Part of a small language model's weights: 16 layers, 145M tokens.
Each number is 128 + 24 x the weight over its row's rms, rounded and kept within 0 to 255. Layers, rows and columns count from 0. The size above them is the row's rms in percent of the matrix's.

# layer 2 MLP down (transposed), 320x128, rms 0.157, rows 100-116, columns 64-127
size [116  90  89  96  76 104  93 101 107  92  94 102  64  85  99 107 110]
[[114 134 153 151 132 119 126 124 146 117 108 207 145 161 101 115 112 152 115 137 115 117 127 123 124 138 124 116 127 144 157 154 142 137 160 127 134 112  75 111 138 130 123 115 148 126 171 133 121 158 112 145 123 116 154 183 147 152 153 113 126 124 164 131]
 [156 157 144 147 130 124 114  98 147 162 146 152 173 156 134 151  84 105 137 112  96 113 137 109 126 119 127 191 163 122 173 109  93 145 165 131 123 146 110 147 129  93 110 109 159 153 128 116 118 119 131 124 132 178 105 111 122 136 166  81  79 155 166 149]
 [117  92  89  66 130 158 171 137 184 132 104 149 129 114  96 108 121 200  92  87 156 144  90 114  80 127 133 118  99 159 121 111 106 103 122 144 111 123 137 146 117 132 120 128 102 137 114 103 122 133 169 147 100 152  87 143 110 145 116 119 115 137 164 123]
 [118  80 101 136 103 154 164 107 129  98 136 158 124 155 126 160 104 126 110 153 167  90 111 130 140 133 128 152 116 132 187 130 152  96  96 110 127 140 133 109 123 115 107 106 121 152  95 151 170 122 125 163 101 114 157  88 121 135 133 151 138 172 164 126]
 [ 90 126 106 136 132 123 125 143 145 182 117 175 110 146 122 130 141 140 162  85 170 116 137 151 138 129  76 113 135 144 138 167 110 137 113 125 100 144 130 101 159 130  86 115 121 106 102 130 122 122 128 133 138 108  87 173 154 121 145 114 106 137 121 110]
 [161 142  98 149 163 148 139 138 156 159  77 142 132  88 134 104 151 160 118 124 117 144  91 142 136 149 121 108 133 178 136 134 112 118 105 119 175 121 170 124 105 121 173 121 118 118 157 167 141 128 138 124 146  87 144 117 136 100 136  85 133  83 122 123]
 [124 126 117 161 145 143  88 140 132 142  60 120 113 111 147 161 159  98 140 106 120 154 138 128 142 132 123 111 124 174 118 124 138 156  85 127 130 125 121 174 173 194 119 150 103  82 135 129 153 132 120 133 119 112 115 153 135 155 114 118 108 149 153 165]
 [159 108 117 150  83 132  93 110 152 133 135 117 155 134 148 154 113 125 133 178 107  92 107 131 107 127 152 145 122 132 116 116 129 128 116 114  82 102 177 120  96 175 142 139 130 160 142 112 166 109 125 121 142 120 134 101 156 102 135 127 112  93 138 143]
 [143 121 134  73 133 104 128 156 161 104 124 109 157 120 131  97 121 136 146 140 182  92  86  94 150 136 117 137  83 136 130 138 159 152 102 121 148 153 110 130 124 118 144 104 134 162 136  93  82 160 140 111  82 132 138 127 112 125 142 163 163  79 131  98]
 [ 96 173 130 120 121 119 139 158  93  90 119 138  96 105 164 167  89 159 125 106 107 135 126 135 115 103 130 114 122 142 192 141  99 156 127 109  91 120 123 164 137 161 111 125 134 112 142  91 124 151 113 113 120 119 144 129 156 144 100 141 127 144 136 108]
 [153 140 143 117 170 122 113 152 123 119 139 136  98 113 168 123 128 110 123 106 151 127 134 145  85 136 147 137 148 154 111 125 152 100  91 106 105 155  77 157 136 114 112 172 149 100  91 123 116 117 104 125 106 103 150 157 114 125  85 158  90  80 121  99]
 [127 164 173 123 104 125 152 149 146 140 122  78 186 113 116  97 134 160 146 142 147 165 127 119 161  90 130 134  94 138  84 143 178 132 139 120 144 121 112 120 148 101 146 130 149 119 102 106 146 126 149 142 122 101 103 138 119  97  78 142 114 132  82 113]
 [118 110 100 110 117 141  79 132  81 136 149 145  99 100 110  84 135 108 112 139 179 100 114 118 138 122 161  98 128  97 158 118 131 144 139 102 141 165 165 111 141 135 101 106 116 134 107  99 161 144 125 180 157 125 116 129 103 140 123 138 141 103 128 115]
 [125 133  87 189 135 145 109 129 125 109 110 164 116 168 160 145 125 133  99 102 125 159 102 156 105 204 116  63 140 154 174 144 137 161 143 138 118 126 140  92 143 144 106 136 173 159 134 122 105 110 113 126  97 137 108 132 123 101 134  89 102 132 137 122]
 [ 92 133  90 129 108 123 144 119 106 109 158 191  95 153 127 135 143  97 149 137 140 132 147 106 141  57 106 147 137  54 134 123 114  90 102 151 107 109 100 123 196 147 138 130  98 156 154 120 137 141 131 111 135 118 162 112 119 113 147 158 116 121 104 126]
 [108  97 161 137 173  93 116 146 113 109 131  90 133 140 155 133 169 122 147 163 118 114  89 117 135 125 127 130 156 115 157 144  94 117 132 116 133 142 143  95 138 115 145 107 129 153 136 160  96 153  78 111 107 114 133  79 112  96 117  99 152 112 119  92]
 [151 146 110 125 138 155 141  97 134 121 129 112 124  78 115 114 140 102  96 141 115 132 110 129 114 143 132 143 149 109 122 153 150 176  88 109 143 102 109 135 128 140 175  95 141 102 119 117 139 194 156 153  87 133  88 131 128 174 139  57 124 137  97 131]]
# layer 2 MLP gate, 320x128, rms 0.166, rows 101-116, columns 64-127
size [ 80  95  99  69 106  95 109 109  92  88 104  60  82  93 105  87]
[[105 103 181 134 136 132 129 150 186 124 171  72 126  95 135 133 142 107 123 146 145 105 121 126 106 120 157 105 131  84 114 175 149 150 152 137  72 151 190 169 134 170 127 143  86 152 117 107 127 109 124 125 124 176 122 126 147 137 121 137  91 115  95 143]
 [130  98 109 116 125 114 135 143 132 149 152 106 135 177 125 125 114 158 115 185 129 102  78 123 134 155 111 150 180 115 119 116  91 123 132 141 110 145 121 136 143 125 170 161 129 109 187 159  95 102 153 130 130 139 155  95 100 109  91 184 100 129 104 123]
 [146 116  96 155 193 132 117 108  82 154 153 119 152  84 100 133 130 123 130 117 152 161 157 158 145 129 152 134 158 158 160 153  93 173 134 130 129 118 183 158 102 104  99 139 120 164 150 161 134 154 124 119 112  98 144 141 116 150  87 140 112 103 127 152]
 [ 98  89  76 124 145 137  48  98 109 132 127 142  99 144 150 138 128 140 141 125 113 147 133 209 128 131 138  92 146 182  93 118 137 133 141 122 162 176 116 160 121 152 148 129 114 151 157 144 127 143 126 147 112 178 149 157 149 122 135 155 115 167 158 128]
 [161 150 112 110 127 134 132 156 147  76 109 139 188 163 104 136 120 159 152 130 115 152  70 154 130 138 135 174 133 126 165 146 113  86 112 154 134 125 119  92 126 157 129  87 130 129 142 118 136  97 138 108 127 160 125 113 107 129 107 148 126 144  94 141]
 [120 121 109 126 117 138 138  94 133 111 138 144 147 131 120 159  97 149 135 180 146 144 144 158  82 189 155 151 144 139 175 136 104 120 184  98 111 126 136 112 126 121 154 176 154 134 167 132 147 128 113 129  79 111 124 140 146 121 147 129 102 141 101 103]
 [114 140  99 157  97 160 171 131 120 135  96 145 168 112 110 134 118 155 156 130 154  98 113 120 171 139 137 106 110 129 148 138 108 125 144 106 124 116 117 172 102 135 128 136 116 112 149 105 167 108 130 116 107 128  93 157 135 128  95 116 117 125 128 122]
 [ 70 129 170 119 124 158 168 153 117 146 123 132 136 109 159 150 137 117 127 161 132 149 140  76 118 145 138 165 156  94 134  65 166 137 123 144 113 157 127 130 159 134 146 133 149 156 121  96 123 152  97 132 143 119 103 113 127 122 167 141 171  82 105 108]
 [ 76 148 139 130 146 132 113 133 150 148 135 100  84 136 142 175 151 107 107 117 138 136 101 187 134 127  85 119 157 135 140  94 102 105 173 150 113 155 170 140 130 131 134 149 149 145 127  74 143 155 109 127 121 150 148 106 155 111 139 141 134 165 168 121]
 [101 137 124 137 133 119 184 109 130  78 116 150 155 121  92 183 154 184 102 170 135 147  77 135 134 107 141 143 103 125 143 173 138 144 137 162  97 130 132  91 133 132 141  97  86 116 128 128 132 116 123 115 139 157 112 110 112 160 109  87 178 177 113 131]
 [118 138 150 109 109 155 156 145 119 107 143 130 153  96 141 124 115 162 143 146 138 116 118 134 135 129 150 172 130  94 155 148 152 149 119  85 152 144 107  94 121 111 186 166 149 118 135 157 114 162 133 133 134 136 130 100 121 155 150 190 155 117  79 141]
 [ 82 103 108  86 113 141 146 155 123 110 113 132 140 125 110 124  99 101 116  86 126 118 107 136  94 138 135 125 185 110 111 123 135 135 148 115 145 155 138 109 116 146 109 138 146  89 147 120 160 123 141 133 144  71 101  91 180 116 113 128 139 104 135 136]
 [119 113 164 162 118 114 151 115 127 102 117 133 105  95 157 121 143 127 102 135 109 123 120 122  95 167 117 138 163 148 117 102 152 124 155 142 158  79 117  96  99 140 137 163 117 150 147 138 104 136 108  72 142 153 127 120 161 150 136 121 165 133  93 122]
 [133 124 115 104 117 120 145 123 146 106 148 155  96 115 152 107 126 126 139 163 157 135 155 109 110 147  98 104 184 160 179  84 128  75 125 143 107 112 149 109 177 116 140  91 107 143 179 109 130 120 144  92 116 133 152 137 107  93 151 172  96 132 130 144]
 [118 158 133  99 164 118  80 130  91 157 159 123 139  99 135 114 143 158 118  96  88 100 118 156 184 117 158 114 136 118  97 149 156 134 109  97 142 116 134 154 114 119  94 118 146  92 130 123  94 130 138 128 124 132 149 160 130 118 119 107 100  94 120 152]
 [129 135 133 120 119 158 118 114 137 174  90 129 157 141 121  99  83 134 104 116 157 111 137 137 155 122 140 155 166 168 182 106 157 104 130 104 159 150 124  65 111 110 132 110 153 127 119 114 101 121  99 123  99 141 151  99  97 111 105 122 142 155 130 153]]
# layer 2 MLP up, 320x128, rms 0.166, rows 101-116, columns 64-127
size [ 80  89  95  73 115  94 104 111  92  87 106  54  90 103 107 118]
[[133  93 132 180  95 148 156 115 119 130 177 157 108 113  94 144 121 117 113 154 118 102 131 161 134 123  97  71 120 123 122 145 108 125  91 102 128 149 129 140 112 117 112 171 123 118  90 144 112 142 145 130 179 125 133 138 106 124 141 145  91  99 126 110]
 [107 102 134 151 151 102 153 135 145 117 135 137 134 132 106 142 138 187 104 138 160  64  73 145 118 123 143 154 104 139 112 132 106 119  93 155 129  99  91 142 103 119 117  83  79 137 160 114 173  93 111 137 143 157 164 107 156 183  93 127 149 142 115 124]
 [ 81 183 149 103 126 144 125 165 152 136  90 103  85 129 145  87 120 101 129 106 107  98 120 103  85 117  84 112 123  86 129 107 138 135 124 124 123 144  82 159 159 192 124 133 140  81 139  83 132 165 131  94  90 169 136  99 130 113 173  76 110 125 144 125]
 [112 133 139 146  56 144 146 151 151 103 129 120 139 117  86 143 137 120 118 119 124 137 133  87  72 105 122 148 116 121 161 194 142  91 123 133  89  96 106  92 138 116 112 131 153 108 108 115 100 117 128 115 145  93 126 126 114 121 114 113 130 106 146 128]
 [102 126  76 133 138 145 138 120 126 134 115 150 141 105 135 140 150 147 131 131 122  81  94 108 135 129 168 124 156  93 131 139 118 166 162 180 111  88 137 110 126 111 136 154 151 118 136 121 105 155 157 147 149 149 145 152 179 129 105 130 117 112 119 157]
 [165 143 198 110 123  83 103 116 129 167 126 155 109 158 134  95 118  93  77 129 132 150 110 120 157 114 131 101  69 142 110 159 118 142 112 103 126 127 136 189 117 128 104  93 109 113  88 144 131 140 147 139 120 103 149 153 140 158 105 136 124 111 128 124]
 [138 167 118 184  99 136 117 140 100 118 114 176 176 127 101 161 117 150 152 130 145 114 126 126 146 123 150  90  97 140 148 133 103 146 126 106 118 113  74 178 107 111 110 139 101 136 134 110 180 119 100 122 108 134  98 130 137 139  98 114 118 114 131 123]
 [ 39 134 165 145 136 128 158 151 151 101 128 106 141 153 154 145 122 100 144 154 147 118 133 109 116 123 138 110 114  76 136 107 158 145 144 104 163 126 159 126 187 135 172 155 128 143 123 103 125 154 125 144 154 147 108 124 123 112 186 167 161  79 108 127]
 [114 135 113  91  86 126 152 127 111 154 126 124 147  93 123  82 100 156 153 145 137 138 165 129 126 138 117 157 110  99 123 139 150 151 121 126 106  88 122 114 109 137 147 125 107  85 152 136 124 116 137  95 108 109 119 165  89 164 143 119 126  99 105 121]
 [115 116 151 134  96 172  60 132 122 143 146  95 101 142 129  92 120  89 142  98 119  96 169 132  98 139 109 108 132  78 108 124 157 121 118 108 132 131 154 171 118 150 103 154 146 132 115 119 141 159 147 155  83 124 124 176 184 105 122 166 102  94 159 138]
 [112 139 124 134 123 155 151 139  97 116 140 128 147 109 139 126 114 146 134 150 145 110 116 141 121 144 160 162  99 124 139 148 170 151 113  97 151 124 114  98 134  98 180 164 153 132 129 182 122 163 129 130 142 138 115 121 129 164 171 200 161 113  87 127]
 [164 109 130 141 161 155 118 119 148 153 131 117 144 138 140 151 155 107 135 124 142 124 104 136 181 110 119 134  85 139 166  96 119 128 104 141 158  97  87 144 151 101 137 189 142 138 153 154 103  98 132 151 166 154 121  78 126 102 142 134 148 120 128 125]
 [149 133 181 115 136 143 142 129 142 150 134  89 149 156 102 159  91 138 148 171 165 167 104 137 131  95  96 119 118  82 153 143 102 139  84  79  75 172 118 152 123 119 171 108 120 129 151 158 168 131 136 101 120 136 156 108 136 131 107 155 105 127 155 118]
 [151 116 138 102 139 104 145 162 150  62 105 143 144 100  88 110 129 148 142  80 118 112 116 122 130  98 147 148 136 125 116 160 117 144  97 121 121 113 173 102  93 140 110 153 114 131  78 155  81 142  68 114 142 171 109 161 139 132 118 118 140 109 129 133]
 [123 162 175  81 137 122 115 103  47 126 117 133 186 132 119  80 124 167 124 126 111  96 139 117 147 150 170 138 114 133 106 154 127  99 103  92 145 112 132 123 140 125 107  84  96 147 164 123  89 106 123 108 139 116 149 153 135 109 116 126 116 123 118 144]
 [138 130 139 112 178 174 189 109 123 124  87 111 133 136 143 114  98 126 106 130 129 146 127 148 120 132 134 142 145 115 124 122 143 155 146 113 163 126  88 139 127 114 169 150 161  54 159 140 190 162 116 132  86 132  98 130 115 149 125  76 119 140 104 119]]